config.toml
d_model = 160
activation = "gelu"
norm_eps = 1e-05
positions = "rope"
rope_base = 10000.0
bias = "none"
init_std_qkv = 0.0309
init_std_o = 0.0
init_std_down = 0.0
schedule = "wsd"
decay_fraction = 0.704
doc_mask = true
train_tokens = 134000000
Each number is 128 + 32 x the weight over its row's rms, rounded and kept within 0 to 255. Layers, rows and columns count from 0. Numbers have three digits each. The size before them is the row's rms in percent of the matrix's.

# up: layer 5 MLP up, 640x160, rms 0.149, rows 569-639, columns 0-79
# down: layer 5 MLP down (transposed), 640x160, rms 0.15, rows 569-639, columns 0-79
up569 097:147160117095100168133155092119151196130105137165134062132128075105169115142106114158144136134081138119159104131102070077078158162071147152145154111161121119129099107162130110169125060138139214104127128099151099194198147100119129199167100154
down569 099:053145151171163108161119132184087168111102112162130150094113093152125140069079115086102145123150121128142053154105083097157121108119158181121146145094110178178077142171141159130093119100118060142122179190109145096149122153198132157163126131
up570 099:117129126145198115177172143113106105167088137167118156084140100139117108172130128110132070025128094107158124174142173117172087095200101161202085124097170144143145116133104136160143154096062126140207166090117097121180106196088162124146082099
down570 115:149130142119129136086076137113150086127171163139206120131084141118143187154154078125066156121114123093086147137132115122124082129127173098186130121159121167116144141160092096075124120080091102147128115105151063138154142089089128097159130132
up571 097:121146120112142158162132138149168140126107187140158186158063097122107102142071153107174147074091108104137104091129147137142134122099105144142170127133077111134131076170129102111174097137106151152146164082139121128048175120138056092094137083
down571 103:148099141152135153117113163163163164120133147168162124130085108094088181151135112150124123115133116153118082065083103155065107128174099168121069077173132085172108152123083105131080091136177075134122118136204071213127127102065124089110130125
up572 104:089136164169160136157141135171117117138160093089164113141127149102153067100122091146139192085079144110071119155144091124129145121099181142211160104139073131157078153179134134130079124168164105115130120112122126093083113137082141096091097167
down572 109:150105162142107145121162127163022135171099109110118109129114087123128120209156135113186117113140144167073146113156133097115148081112157101199177101128137104103121069171134152114075151146139088098123096113151117082095141165184185084091124160
up573 103:145095157156098145084125134163182124155097148205102160084111087132162158137131100157169105073102157140138136130150103109155118126123130191082152132140132154167127110136119162106165145093112040119104119103216131185068118116103150135048079156
down573 101:116170146136183097078105152098184114116150127139111160143141102101173128092151113018085150155103151093146077110123093146123135178130128088171130128117140163092143142137149107172139121132046130114154133167013107141166080140108118117124200076
up574 106:153108141133080109157111118136128157119148114098084126100128107085172128097148119112152136135079184192128164081142181142128133125175141135109088069099100161084117151095130151106113131155085143162124160046131058179126104095190170189042095096
down574 103:142155173140125141150055108114140131129128201105134124114158137132142152116146123160077160195156094125122110156100168092124174128087040114139146194116179140137072083125117168122158124095120172106174111211092087146106159107109105122172144120
up575 099:161145153134121159156096086105117134122166160114128183097156117158153164122212100101085145190122214139162163156097124112234130163091132115139184176120188135132174136129089155126107114137138164069144161111209134109161183160155163133149104099
down575 103:047162126131079073145121095130117147148168137104183128191176111116180128143115140077117100118157117124117121121090139150125150162071166125122147152144107068102183142167075080117068135090146120073117127095140131102139149144051101179144173110
up576 117:092120134167162152138142093122128114118117130109154140061132078133103131106138110169164102190101143136102134151132119154222051148132183088127138154110140084167128171130132075149062158105129161121103154121115136151151161117166103121112106181
down576 114:160150068107108213135147147112147065155110063072140115118115160156087119084164143158109113121090169151167098177138159132132131187126152130109128102085167141140109126128106096110102080113158112164120094146159161151133125086073106108134136144
up577 101:104113178112133123109120134184120169147119150156188110107160104112093149071034121127146150115095143130146157101120071118132137124057099136180156090154122154145147162138167167201107097096138113174178188129147175138192128159101125106135135080
down577 101:124135142144086159129104108185098172100135152133137150116212134153156127128108091124104091144121108110113119146113168168092109104122137151125134149141172068129074151115152084142075127217151050154190142096148132178129162129105123138137120141
up578 088:121154129127145189177108144087143101168147097121134133122133067102161112163084106103169063136112078087128091156160061159086105149101148125128152098139125105088123105108091125129139098133105161091071134104156118114125098142123196209112146109
down578 097:154138080183100082064157123121111063132045124145112132133106147140058119077158169128128143146134111165099158060091149090147136115121135129125141160154131140133125108114130054123118107157127103110175120140100126111133169136140191079129133133
up579 103:114151069073083143126107087085092080153166125098105124111084133137147126141123122181099102164153157136166199121137123085153100189113104122071079110156102143136125126186131118053112078093070159150137148133099126113078106104115152123145139147
down579 102:128120161130140181096195098110116117175060166144113138162133113111104193104110164093108125119108149122122119051086133181088084106123137165131217136106151129108151099166098125137119115134129117156136115173244153152177223182108108121122147163
up580 095:139108117176104116121094178139151100159174161115143158088193122175098131164107103120133092125175124134122146099091114105168176148124083149136117130137047135103115114110142130147111100101193129120102168167147107117113103153146143148104156099
down580 097:128149130096098167109130158078108129126182146031103173145170170189101086060106164117104084123129137086104180138128062134134068101157144131110136132115119149140116132096214118100135124145133112120088119131112135124142126164098132104133162079
up581 110:110153154111162190187116042101080107135132100148161139088199150117134130121116079146208168102109176116118144128125089162142102123141090097130077133078163128110133085117109075117117114116123144148142110089179124189143127153087094183161108179
down581 112:128124164144098143189102162137088141153157068124135128107152072100129144106109139151103137171143123096157159082082178127131152168158076094208165189122162083174065135161146151125152160097161137115113171131180099140070116139116103115089131167
up582 103:113111124152098052107101060125169105104102089060139071177112118157109118124103079144138190055107128094113059120105091155105104137163134140160115071148119148143077139118126156141144176090121123139117092118094135149152113077117149130102134111
down582 100:095141159118185094119105126125123126121108133079070181115099145096150118125118100153133176147083109172073174124108148122235132105174117098167091102131156153128144072174137074142126106115124085087110138154126103119082113184134140162109149119
up583 092:162170062117151139100111148133092181148153082076110060110152134145175114110069108126168084118060127132082144123097095165066103146116156107181177163095139101155154056149068156142134096101085156130119091109119162069108135109138125137115144139
down583 093:135093140123078138144109108169115158125153108133137123065155132167140147142169041137118151132148134101150063064179163087101144141174029148107116168112118169122113169167139101093102145159098130153143175167089128135082156146098129107152130153
up584 104:156118127107176143140112077100100112092199162112073068147155097154060125122079122078092098077133179185197113085116119123143138114115106082156168101155122113111172118053120122105124156182138091116055140106141122111112103109144152163076089136
down584 096:132124183117143096156141170129115135103155182107136173138118206107131156150160130124130127142187134152134139051124143141150068178144130110083137133121189114136106157188086124147101152157116136092150124129123127126054142139129064143079132108
up585 092:102156142131184101074106115075114079086070093102125120144143167097092129137100083099101116179144134155151143117116153171135227067098140141191127091125120150140135177157097123112147193142119086139134154125120147112106115159153131115068127100
down585 094:096127117128099108116109097114120161154113143109136116092132081077141118103107174057138145097200158145108069142093118055151120119189114074166087165167129133139154139128119131127093128120103118188141110183122082202132085145127175083154139111
up586 094:112131167085047130082172162144110144141125154142138104150097181100112085129130110162123116108115096139143115190135169116141149119140142134110159131094138171133096105087141156182107145171087066136109136124186061172133155103151124141098098122
down586 097:121130100123171094133084129149119086067038115142093136115057124121083130147184101134103152136104121130095147127108176094126136115138162098102187121068096157136174136137087116118116154135109137126174168113129131125143117100111147132164140100
up587 097:120097115113096115096155127076150117121174095068142118218111149151144160108106105092149113145151136090135062123172081112117090108078147110085112068094139120082186136102097159068131131123153101144132152144172087121098075149121152157116095078
down587 102:105111085136101127176114171164156095146162124097139147144130093079172083141130083147133076133177103179131119177057128139143168100154147142149155114151129138078089111129095176090089121141145127097106144133134177134181113075151178103116157174
up588 095:127154097140141155110101096140079125149179160095088110135093143074082114140133132132116136156168103122102119111154153036132162104157071119111136103175099153145099140024195172114085146152075074130138117141105099165200125137106157143155135149
down588 098:134096159093134109100152189080075083139102160156101141100132099098170101133150145135108086092141120166131124142152144153118119132079129151127189138074153096134099117153139105194115124142170080154079106148115150125078119157135206109121139163
up589 105:148125113126176064056186178162122132083115095065093095089145168120146090168160117117084171180130067124097140104184161114108134099133088093064115067150115120152124127142132205090126119077124101152166129108124092144106157057093147073074062085
down589 089:129129094101131071150118068067138167130132192147147125167139099154162131127106213108134079138118147131143162199107155161165070141100096127131131103112135135094119139116122096179139112124122144110173190139017169142134119152174114153105156153
up590 103:116131148069144200137142085072127109084120131085130171136108156072062143148160122211119127158141162112137151164093153126200087103092139195164078109146137098061179117172134118117157136096131125131107087130094116114097112107229063160082127077
down590 107:143135123149105104135122008154103144141168116173146125167128126089088157167097142136115121101149147109155091090184166106142178173093190176101154174142170112139120102123091174117127104121197104141127159140169150121138131094136116159155095109
up591 111:134090054111147106053141097102142131118143128177098109085073103115138191158157145102159164146125119180167169111123120120132097099098074145095118156127136101146165163099136155153051161073105126048102138143089116145158125087126112113165212087
down591 096:158133107160107235097133106196144175121158186110112122142137083183156086166125069051062144142074154154122077134172116132133087127118115163162113107113156093111124145189111152145135025090128152163079120120155137120129115076096102128116088132
up592 091:128098116156138147113091136183155196119128130117165138073119127126138145167111174118085194088111114174091138162130096138091092114124149183139087130086171156147144152130100158135182116057151144205122115070133129161155137075160139138130137068
down592 092:057191085149123111114136091096159140124123073117114136114112214153128103138107196186158185139073145115159163094104161155083126109090177153097130172129072108126157199153128085136120110163160111130094109127145140111113079193151173115119140120
up593 098:124101085109149079111176119116096113118119093106118137096102101105127158158103174120103124108168099136154201071090107153156155133103088087141085145125094148108125111124146111142153105116098175110043079067199162123115134072163081131129134145
down593 111:085177105172165115128156127114103183136147087224089140187134143111127132145103103159090113126134137090157154126128074167178080108123066146144142172021135133135139139176075222146177152111074142122095119127122138124106060106124110136101099105
up594 096:124113154109128090099059147168094101065145172145133130140074136148189097150115082121132083140089103092176149117136109069099175154117143073102059134082102074117111086089119093156117120114131126101138100070108144126173141155152145155166124126
down594 098:089132098116115083094146138060204083134102136116093111217116165075060139144139141093181104079103097175173091090150209143119160127122068144090129089157071089126150151123139146159074149121096112151142156117102127113092171054123124085111150138
up595 102:092080116102162222064100173121178157133140172049133156128113144138179113146125142127133110176132156144123172087100074097127116136111127152146104105155136129181142124166141089168131111081124169157174107137063115189114113181167167145130080127
down595 094:134151168126171144129100107201134108127195106127143107123141154123122109153207098167139201184126125146103106167199149206145167116110103149104131110090130090077056156142103108140125117155143111178133207111146160096178154090118116145095131194
up596 099:137143047134126068114139132113068130139129151113115147126126097119144166116105141153121177152110117125143099091179080114176104171121125097117134089121117096136096122149145062134113142129128131107144182175136080163094110141118087089109242080
down596 100:135142113164133100140175123120124116098086134128159126183123122137122159165066129159125067151149159134154124082066140198121147126082205053121175139158121130089180153094147126095139179138159121119177137103144134124107154116179143139153100129
up597 102:135148151115106164113128152120124101151115101156092110072087085155124164087141121133139152095067119112114156107081106093167159151124142098136125075109156087127128144103127105135169151151107099134091236139108135183119124048144093137136098077
down597 097:121131179143149105173126140142132099163130094151149187145160050092174072133055128117134086124129110128136177158186158154160104136150093100120078111109205176134068068113099176127170076171115097139150108168104167097176184159127122125111145085
up598 103:140095148164093135149128109108116150145131118077128138085130139137167129096109160164137136116117112100120122156191077180117147136072151175100110118111126179102118099151034076161061127093132159167178093119142183126158114173082119138062114060
down598 108:147084131127142172131051154136129111102201103105065129156111155177062145140088111156147111128114130147142147153124134138179134143117123097140082085168124140126101143157148105116064138131041139196116152107111154136097157131068169157130154157
up599 100:128140189212136102123105182124104125132097138098061128133116175122128106112117133109183136145094118084147137119082146110183092157105154148039134183129127116083107155137152161089127143115149106140064120130109152111142087105074122156111124043
down599 097:146151044053084161085127114196129143113145056198150165140135096131113095134144124171060082119153129193079131153176144154088114090148117102124124116101118089171146114135144086174141148159146155059162137133141096184101164145168139151140152216
up600 109:131195120156115132151117115157087141130169134131149136167122102120152097115113087094112153107152131158113098065134168072123080131137162164157092091157097095147102121138128088211150107076137130165094134105143132111117129097154131118152097074
down600 124:111121117131123170120138097158133092085088140146146087113102091096115111123158176140165120120137169120132105121168150153140100122123103091100121099151125125204107135145119141080091096112129171151167140114255155122154120137088216166128135092
up601 100:193133106121132171133099131127150133075084113088159074171135117121205148141118146135074130137110119150141154075122184077076104156146101129149131080098090169195083127143148149111117103097201134110124157096155182056090161152155098139161190167
down601 100:101093127131123121088127152186136148181129133127165166096129181148070135134193100124164139105143112115159122096179138185147108052074152138134061097073125120091143185145068148130108113158144115175137124122097149195120143117125125044159096111
up602 094:158110128143168209175125110151125171127131141154087139134120125095104137087149126086148143120108134202130127085151100128098162111117117064102110153168165142193133171110163128083059126145059099200145160125135098147141144077146124183120144135
down602 096:148178119093076113112143148133170157135156113119181172098179058132119128160185097135106145176186072093087103170152139147187052169106157194098138124129145136111131132100143124174102142133123138070143054132109156101111130097070135084159137115
up603 104:135111085104146097102166206130129101064114175137074076154149092143134152103116104118073099142101119110206101128114124164152147083111119123116123133122134089160103158143131118055107154106129109069098100120140128132151101142105182053128148106
down603 096:141132144100140182137118171174185077119101140074196122100129099133133160130108126119126115098124085182141130153101093112168126022148177102119129091093111140127110168075100170123106049119128146168153160081114141121116139171071146154144180097
up604 106:101058180155127105190139102125152103072167164087131111192150128164156211139152126108104105109112137119140109125103159176138100097150185112169135147095043159095071125193118138093118143077182141121129140060149099145113137151150103089153128123
down604 106:143154160102169141130054203118127144158182174118104085102128141151153055129149148127169112221124137161133172098155075114143132139085103089106104118177184135182159164110132052118157137145166130060074084086090124161155155136110137095143143166
up605 095:118137089156068167132128123168130133063096137140189109163104085095113114131097159120130075115128153115105141088093123138145116150147178158148181114142153209159073145095108124074108156194095160082188128164154096148157140132156148129108178154
down605 091:114151147128120069076149090167088138079049146186154110114135145170125122194133124105097162179157076124146153158121109137145224141135121066133111058144055076150105106172122109146183115130173114095119119127076111051102097087126147115133096110
up606 100:103100142144125125128124106090108122120201148142115118170116083117160169152171144110137147126119156115117171157131087195120122090122096126116122100141142139095123103138134138102103159098107059126153157057139112104109136152135139095124142080
down606 102:158125132112131108114155094128062146114144132172193111159155113203170139114161153074086106096131067086065132137110133155119080132104148099143070144177094165120132121117130116183146122112105091130124082105036159176122146175135143085134114146
up607 106:143140134084164137125105095136095134157143123064110159153216093134112183171091117130141126117119171110092152107130160134129139154113136115194127079126139169129077166065086156074156077141108098121146096146165137117165129163141141065103138149
down607 112:152128203138117157138147125189110162120168140143161134148109120132159132133169075147144167043156080155077161094125139133186078169104150149099160175161110091091138128066144132207135167136103132138155127099111133133121094095119092140097137117
up608 100:103141117183099118096162141111114149085148105080120141092125139118137101113147129062120150159185064129156104149087129091104120084139128187079131155072154130145099179172145133115149139094179184115107112131147132123122157110124118155113158103
down608 096:152187129087091132124133080134154120136102135162115104104114125167106161123106113164130092119091111106139158068135151143095099104056127107131055103134144117107107119121112117100086139162055068167211125096111114121064156111122167136168099116
up609 098:099113116132145131096101143114142094117106135105101141121132100094111136139093147108143128191127108163130180148093143180144135149077124085125089107093126167134130113051131103096167135206146109121074145105121136084122143054129119124093058087
down609 096:171131114128098137163143125166162134101166150117142067102166091137095152148182123208148151075101154135104060108161127034105094083138133121098217135168174126139113134127085112101121146151108144091176177177154131164118158146140153054138128167
up610 100:147142083180143149058091152085132148159168116125142161120164136125145143146113143080096127102152109165172105124149094125171126135083071130090093187085162156136093112103115093128103128125131064107162194122170145119145128088096158118135113154
down610 089:136132147131157175139119063117101039095085146175058124200115154136145194133178076097109122145169131182156106132090143099083074159135111083099145217180073120154145148077144137103136123108119116163108130143070130142120086157119112143148154143
up611 102:053178038169091126184162117117170158112170107160111106148105124138074174127094073214112167142104111123119119098110133153121107162183146121104122158128098089162117139105117126147200075099149204137093124133151201124111124149145141119112147149
down611 111:043126098098142116089151137149108152136104112123122131163129142143132094164126126036092090113151073179098116135117156174137176108145155179130156155147078119170148085093166119145110122093178100131160089131129134065114128156167096127115192157
up612 103:058147159134138077080118162133144136100111148060109153088103149175134175147163190137141152132120164154178178118118124081101140149100167162128084080102111139085108114112120154162084090108121161092129125131165097136129146145070174094111165091
down612 102:130096104098174135161194127122121054137155199132145124162140113114155084119153148108125097113145072119157092110098112169088143133087117098131133144112201116117151163067118154144100124041098134170162095151089225111077126145130115051105170116
up613 100:162147138128127185087123163138149156145113098125096086152100118094102170155097133133120086194051100073169083155180193131116081138090138127113127197130141145137151083142111109114134148149074042148108157088051158150144083154133113108163141108
down613 097:175151170072101167168135141094155109134078145167184151142155088116114122105126150120119177139134105169101144160104120149091147137150159158130139142145131073094137090090149093120119114137187096164138143162132112096107090194149104189087107095
up614 103:119095117159132148132164166145123185081108133124123151148120131083137153113185115148134167161130179142145101078118145096126102102170118155150130144144122071130146085120123056153197112120165135077135147108115161228088181129069116094123069156
down614 106:059098131147157140124123117109164145121098150087120129086149158109129108141162136066113119093131132134151089142126095126142138123123134101130161185131110135118122122055064126156117103134135189152122058112193132095042201174101139161178113137
up615 105:145143112119172132146105105095090114098146212141095077074130114138172192136132121106098104132115100070128115132151115061169106119124146172097152118162135164086140104121163120111052104138158136139136131128179118130103103155079148113079109131
down615 095:098147129121165112125072107053147094089118137171151080119056170076150103070134113165132134160192178151124138181125132145133108095185033088105137083142082153095168126113150124138113095152059124132136171099112161150143142121192143170144110122
up616 097:140130078092105145109194136130155076147099120126090150152148125171122118132123153101149128084074181168075175111129088123141115110081128186124114115144043185123123170111092145116158150160158086151108077109180127089172122066089126105152110093
down616 103:174112115140116115128141114126153119130177064143096066143152143103155142137117099145145118116136072097133136126105135098123151109112134149168168082076095164171158097118136187138163130045157128136138157154091070117079130165103147121204166117
up617 092:083133133122118133118113141151147062085149115169201137131081149150136100128095106152107202112126100092215129119148087094091110117136113185098119108110094112149117117175155103147109084155163096134081130110129147186141079083097126151112133132
down617 094:093173130127125134154080125198120133159073095091072120163147116125150138105141156086150126121148101142138125123153168228150143083144145114164182108118106059098127153134118123172091128130115157071177058129108144110156102126091164113144177091
up618 102:113144115130190132181088174169119147099145083148114097100124126090129132223181167172140093161193155092128147127144092135097103090140099085121060133167158107132111060140147178125095105173141168122134151120121065124122091122090165098117110135
down618 090:163125168089097077151080123116130085138117134137140149150131166182128098100123135182149133151157150102148169109101213099150186146142187124069125095083113149113162161110129138167149126075104066126094052141078165138143161098122118198171128072
up619 099:071155118122126134097127130084107125184162094135206171141071079129160178124077143077171123130127128087135125107122180105151112115163134212159101143128118170141091121143096073111149075096117088144089104116130201043103146102109135154117151163
down619 099:158083173067139141158187099103110085140136132090118192153112146121127079125160118109115127103153132128074138140079078126140130140099185130133118098171137132136118161152169177167141124135145127144099101185109122150191136101121053161118149097
up620 101:121103155191146074126086097107126071102175120124151173122103125112176161070143150118102176131102094130128151105179162110115072089145105124102134122094151154112151106113083185098100118113089099138120110087146088073140106164098090102086151141
down620 096:133181151081094169089132148081137190065123141153204114151138139169176111177086092094079096140120163158151106103156137123106169127075091140185069153134162120082128145151148149146192125124129079111147182140116131149132083171107113128073168093
up621 094:093157079102149142142176113128163124190072105152115083078141119138095138186164109171071095184059108145116144128125157094154119113123083103159101160152125141090126104157128072084148196094160176119098138112085140154111151062070154141177115138
down621 106:124108137068108122156157175137162187165126156139206074150137150147151107165143141157151145138097100133085058078136150123159169167176095126111098119081129175053076125083111132122087163162165164089188149163144163165136166140159142124145088103
up622 092:084090156081112080110101098106094118101149147210126079123104134100084142124128083107135079185146114158155173145142116106135147158093120151157113144132104107187130067161160116116170148207142130137108105149218105120170078074106180177163110083
down622 088:115053152180159100128091164108106096127108076088144107081133117169140079115083109140103144106129138126126105102159125154124177077121154121167128071144141087124129121090141127235066112153123058167112030121107108121118142148203172138155050110
up623 106:154181096108133080106110146103122129158076105125221151131068132111123089132117125156101079139099172173154158111145111088105105120145132183152125116132087123110143102119127141059141128126116158142202128111118113127089084074055153147136148100
down623 107:089178207131119112135114140177070039118118138130153122063089135157158111106086078146133115114149165070099129088178124076135108052116134111115124123162060095168090117163107178150146102092144122130069131117105100048121117111153120098146131114
up624 097:151087103114134096142159167095167169116130145078090156110075113069076059155123088092096095159167122154104114097178137116138119117146162073104189150138121149177146091149107154131146177145136100141137089128122094100140091121108119178142202141
down624 097:163153079155082147105060117136152148063087157071135167145114103165143131135077107120104146196101136128122141136104124152128158043152140113118129116122102171157122084124146151130140102158123145112169061182131165174147080143107055111160154074
up625 106:111167049159142155125060110093140096167165158087123128119102131167100108081177137106121082173104151143139092128149116044151056098138146116077108109122097135128135132085151115100046124106114172129134098132156174121121102109089131120119094165
down625 101:103133181114143129097124172131100156058089172082135095148102127090132139113146140156145096102136119172113125131094149050137143118160136081137119117087133135124095101118132144141147151116128099120141049077114175063087173171166148176115093138
up626 097:198142118151099167135125157150129041127193079096087179152213078108115116175158167116109158021102137146146134136156154118156101161087126079142159101106150188175136071202156127111106112113139175167130149140102165113154126146162096106112134126
down626 098:096147092119153141128161161126160148148091140124080130179173083114180107116077148119156116131163080185110153063113125146178145159143151129155119134089130067104115064085088107113134119134141129077160154123145133098133108141093150091092106136
up627 097:048158145141119185051060156051103100150113144106141145155138112083117181150120106157126149177134124120089141175132079107132138078130105141145101130140170167140176188134143096107112158127093097110071080147101072124129079164157121111187115131
down627 097:088112180066181155131137142066129063123191084188169136159143148146073147153118106133155112095113158174166155101141166116108140130112146193164116136168123106100103139171141117159113141152110103151129137160186115099160101109162054110191076172
up628 099:080140179089029171149100112141081135136171124152148182113125187152153153183106105097213068072095116137135082118100132109174135104139121136180183096139098095120139099140180138162123155110151123172126131098108125085094070130103095110119150087
down628 091:121200090167144111156095128135119122157094162181093040114173098145100105053134106148067130165174126145118190133126140146126151104097125089127116165123044134145169181136173147152147135197108138102114150108078141121086167129164130116110167120
up629 097:089049103107078110076164123170115156138101127087154149090131022092094153113123127159128130163140108122183113123135103152145130089111122110165087132091119137123150110154107140221075141062024114138145159138129082078112056155154136136127115155
down629 101:169107114132080142122059138115132080116125117145192117150070151123117170067165158114116144072107061130137173100124173108168094127123151174142166129166091111169114129155129151167172134140114137085148125159165153132188117133106098117109109149
up630 094:152093097068165066158154185127139124188148156171073127116118087154124131130199131101119133137117082171200155154074123129116127108115139176152120137139126151173138161117084192104135103136096159125129152110164197157086146054157178148045171115
down630 093:092149095159127146149168092175088086124126157157112112116100148163174176141092104108108143047139141074135129036138076135095088150158134137123110100180136127180137118139106128150145041138101109101127129135110113188109146111114124138157130139
up631 102:130116106144096167121152118107182109137231210156081134112115103113094107132148154077055138115100155117104114148134137118103172113079129171090174151145162121081178140229116166081112100162106098081161130080160156152118133136072140161160150138
down631 095:112122138128123174130076087131098169097097066099127168142115089172111158175116138144117205121126132134109123106122087066079064196120148121160117115121112144121072081076144085123135211103106177084100114174179123096112133155173098139114100114
up632 095:082118162170143072183138108125183106128147144159146080150103178144116093140079107207172169066129099129128148097102118160098120156067102167162138210144113097171112088165147080099113149119139127090093120122243154164086148136105135127127096171
down632 101:115129130100156135130180106144101190150157178091106143146124112140164209125121135130127185131138083115173135065099137183163145133134073167162086116119060165127174171123090104090173114153092131097059119119104077134149194168140158095197084094
up633 102:133150165135052132116111177159145118152133102160130205171093155165138108148113095184074184058120113129122164157130140094144152107143186142102122094176188171131083130145140147142156101165172189170112128164173130170150108156099135170052153124
down633 103:146142096076077132122104141131115184129155147168160108096107083133159076158189164099080141102156134083148116189131150053047110118132032172093128100134124161096140127143155136159166155157084102214111122106108140105123086128114106119111124156
up634 096:152114114136181165177121126174121094151121125118082128180128148127079151122146062140124130093145092098112122159075131095145125134116138137077078112189073075090177185157120137125113135166131151119173117097113168130120164148112189084184178097
down634 096:204095084174115129155117084178153081114122088122143113144136115125109156143137156092130158074092079085099086108122064109120081157118113115124171151112121068131151142169190095166109112125140143104117096163139103091126163137189089177153116109
up635 092:115151117153172173114131117124125115108137109152142108111107085120131159137128133158065099126111111066154136116173098141107158054178107169115081114158108086128145096159019166154134166136135155082124076175102132092152166073107126100199165150
down635 095:108121107147102148230121153164118108172178105192105152066180108161135118130179093122154155121193110119141089081108082152137147139097134106175128157119122128091088108107090125051131153141182108148176179143117087137151143128095166103118126113
up636 108:106142073160153100113153121108144145144097130176142135156154077133161128131119128132092093130106172151173131092077137116142167192142138129151187099090133104135096152137172150142136111142163121124129146099121157193078113028144118161139142060
down636 102:082098130092131093095138188130091152150083155084126120102119124117070159136105156146126131102131157097178068148155101122097184128162064090105139123144123102188115112130158120125108090142140100119153106121134123192145065092045119130125160141
up637 099:109144108156175164117129151098106146134162101117108141071047135177113080125139134141075144110096100162141122140165159092152134155086130089127165146096135140171119102108130122072088157151150199144113146083131199133174113170131106108072160144
down637 108:138098097128156138111039101121116124128170105134131081138149082096142122183138123133128098109097186102178162120133117146103124128105219143109123117133216173163132152108198099091160197141167128067108089102170149093187145080147139100146170108
up638 103:179156131154159153105206121135140109173128101084154148104114138096175125099111133080105096168118108123181044117102114094088125162108166133106085120113140145122136176147126160195119102129102153177112168057124141088154135081123127100211095130
down638 096:142135101084167151123101199140079138082110142179167142141094148127076105079105117088170141155109154105104095140151124154118180100128105141129149085168125082119165166077112144095086099122122090125132053161096076109170138124091194189099123113
up639 098:112145136128097120146122142133096140187130153155059154175096122105108143136180110108175117173136147095145158160132071154148085129054140129103147111114098132144120149181122161152085172085094052150113105144162125110121078147090100158117099166
down639 103:150115179139135081090093153094130145132151164082125118160163087171120178138115162112156147132132157080082165136105134145103119126116177108100136156121064101083136129155174152180084111149144154074134181194178111095219078187093144125145110171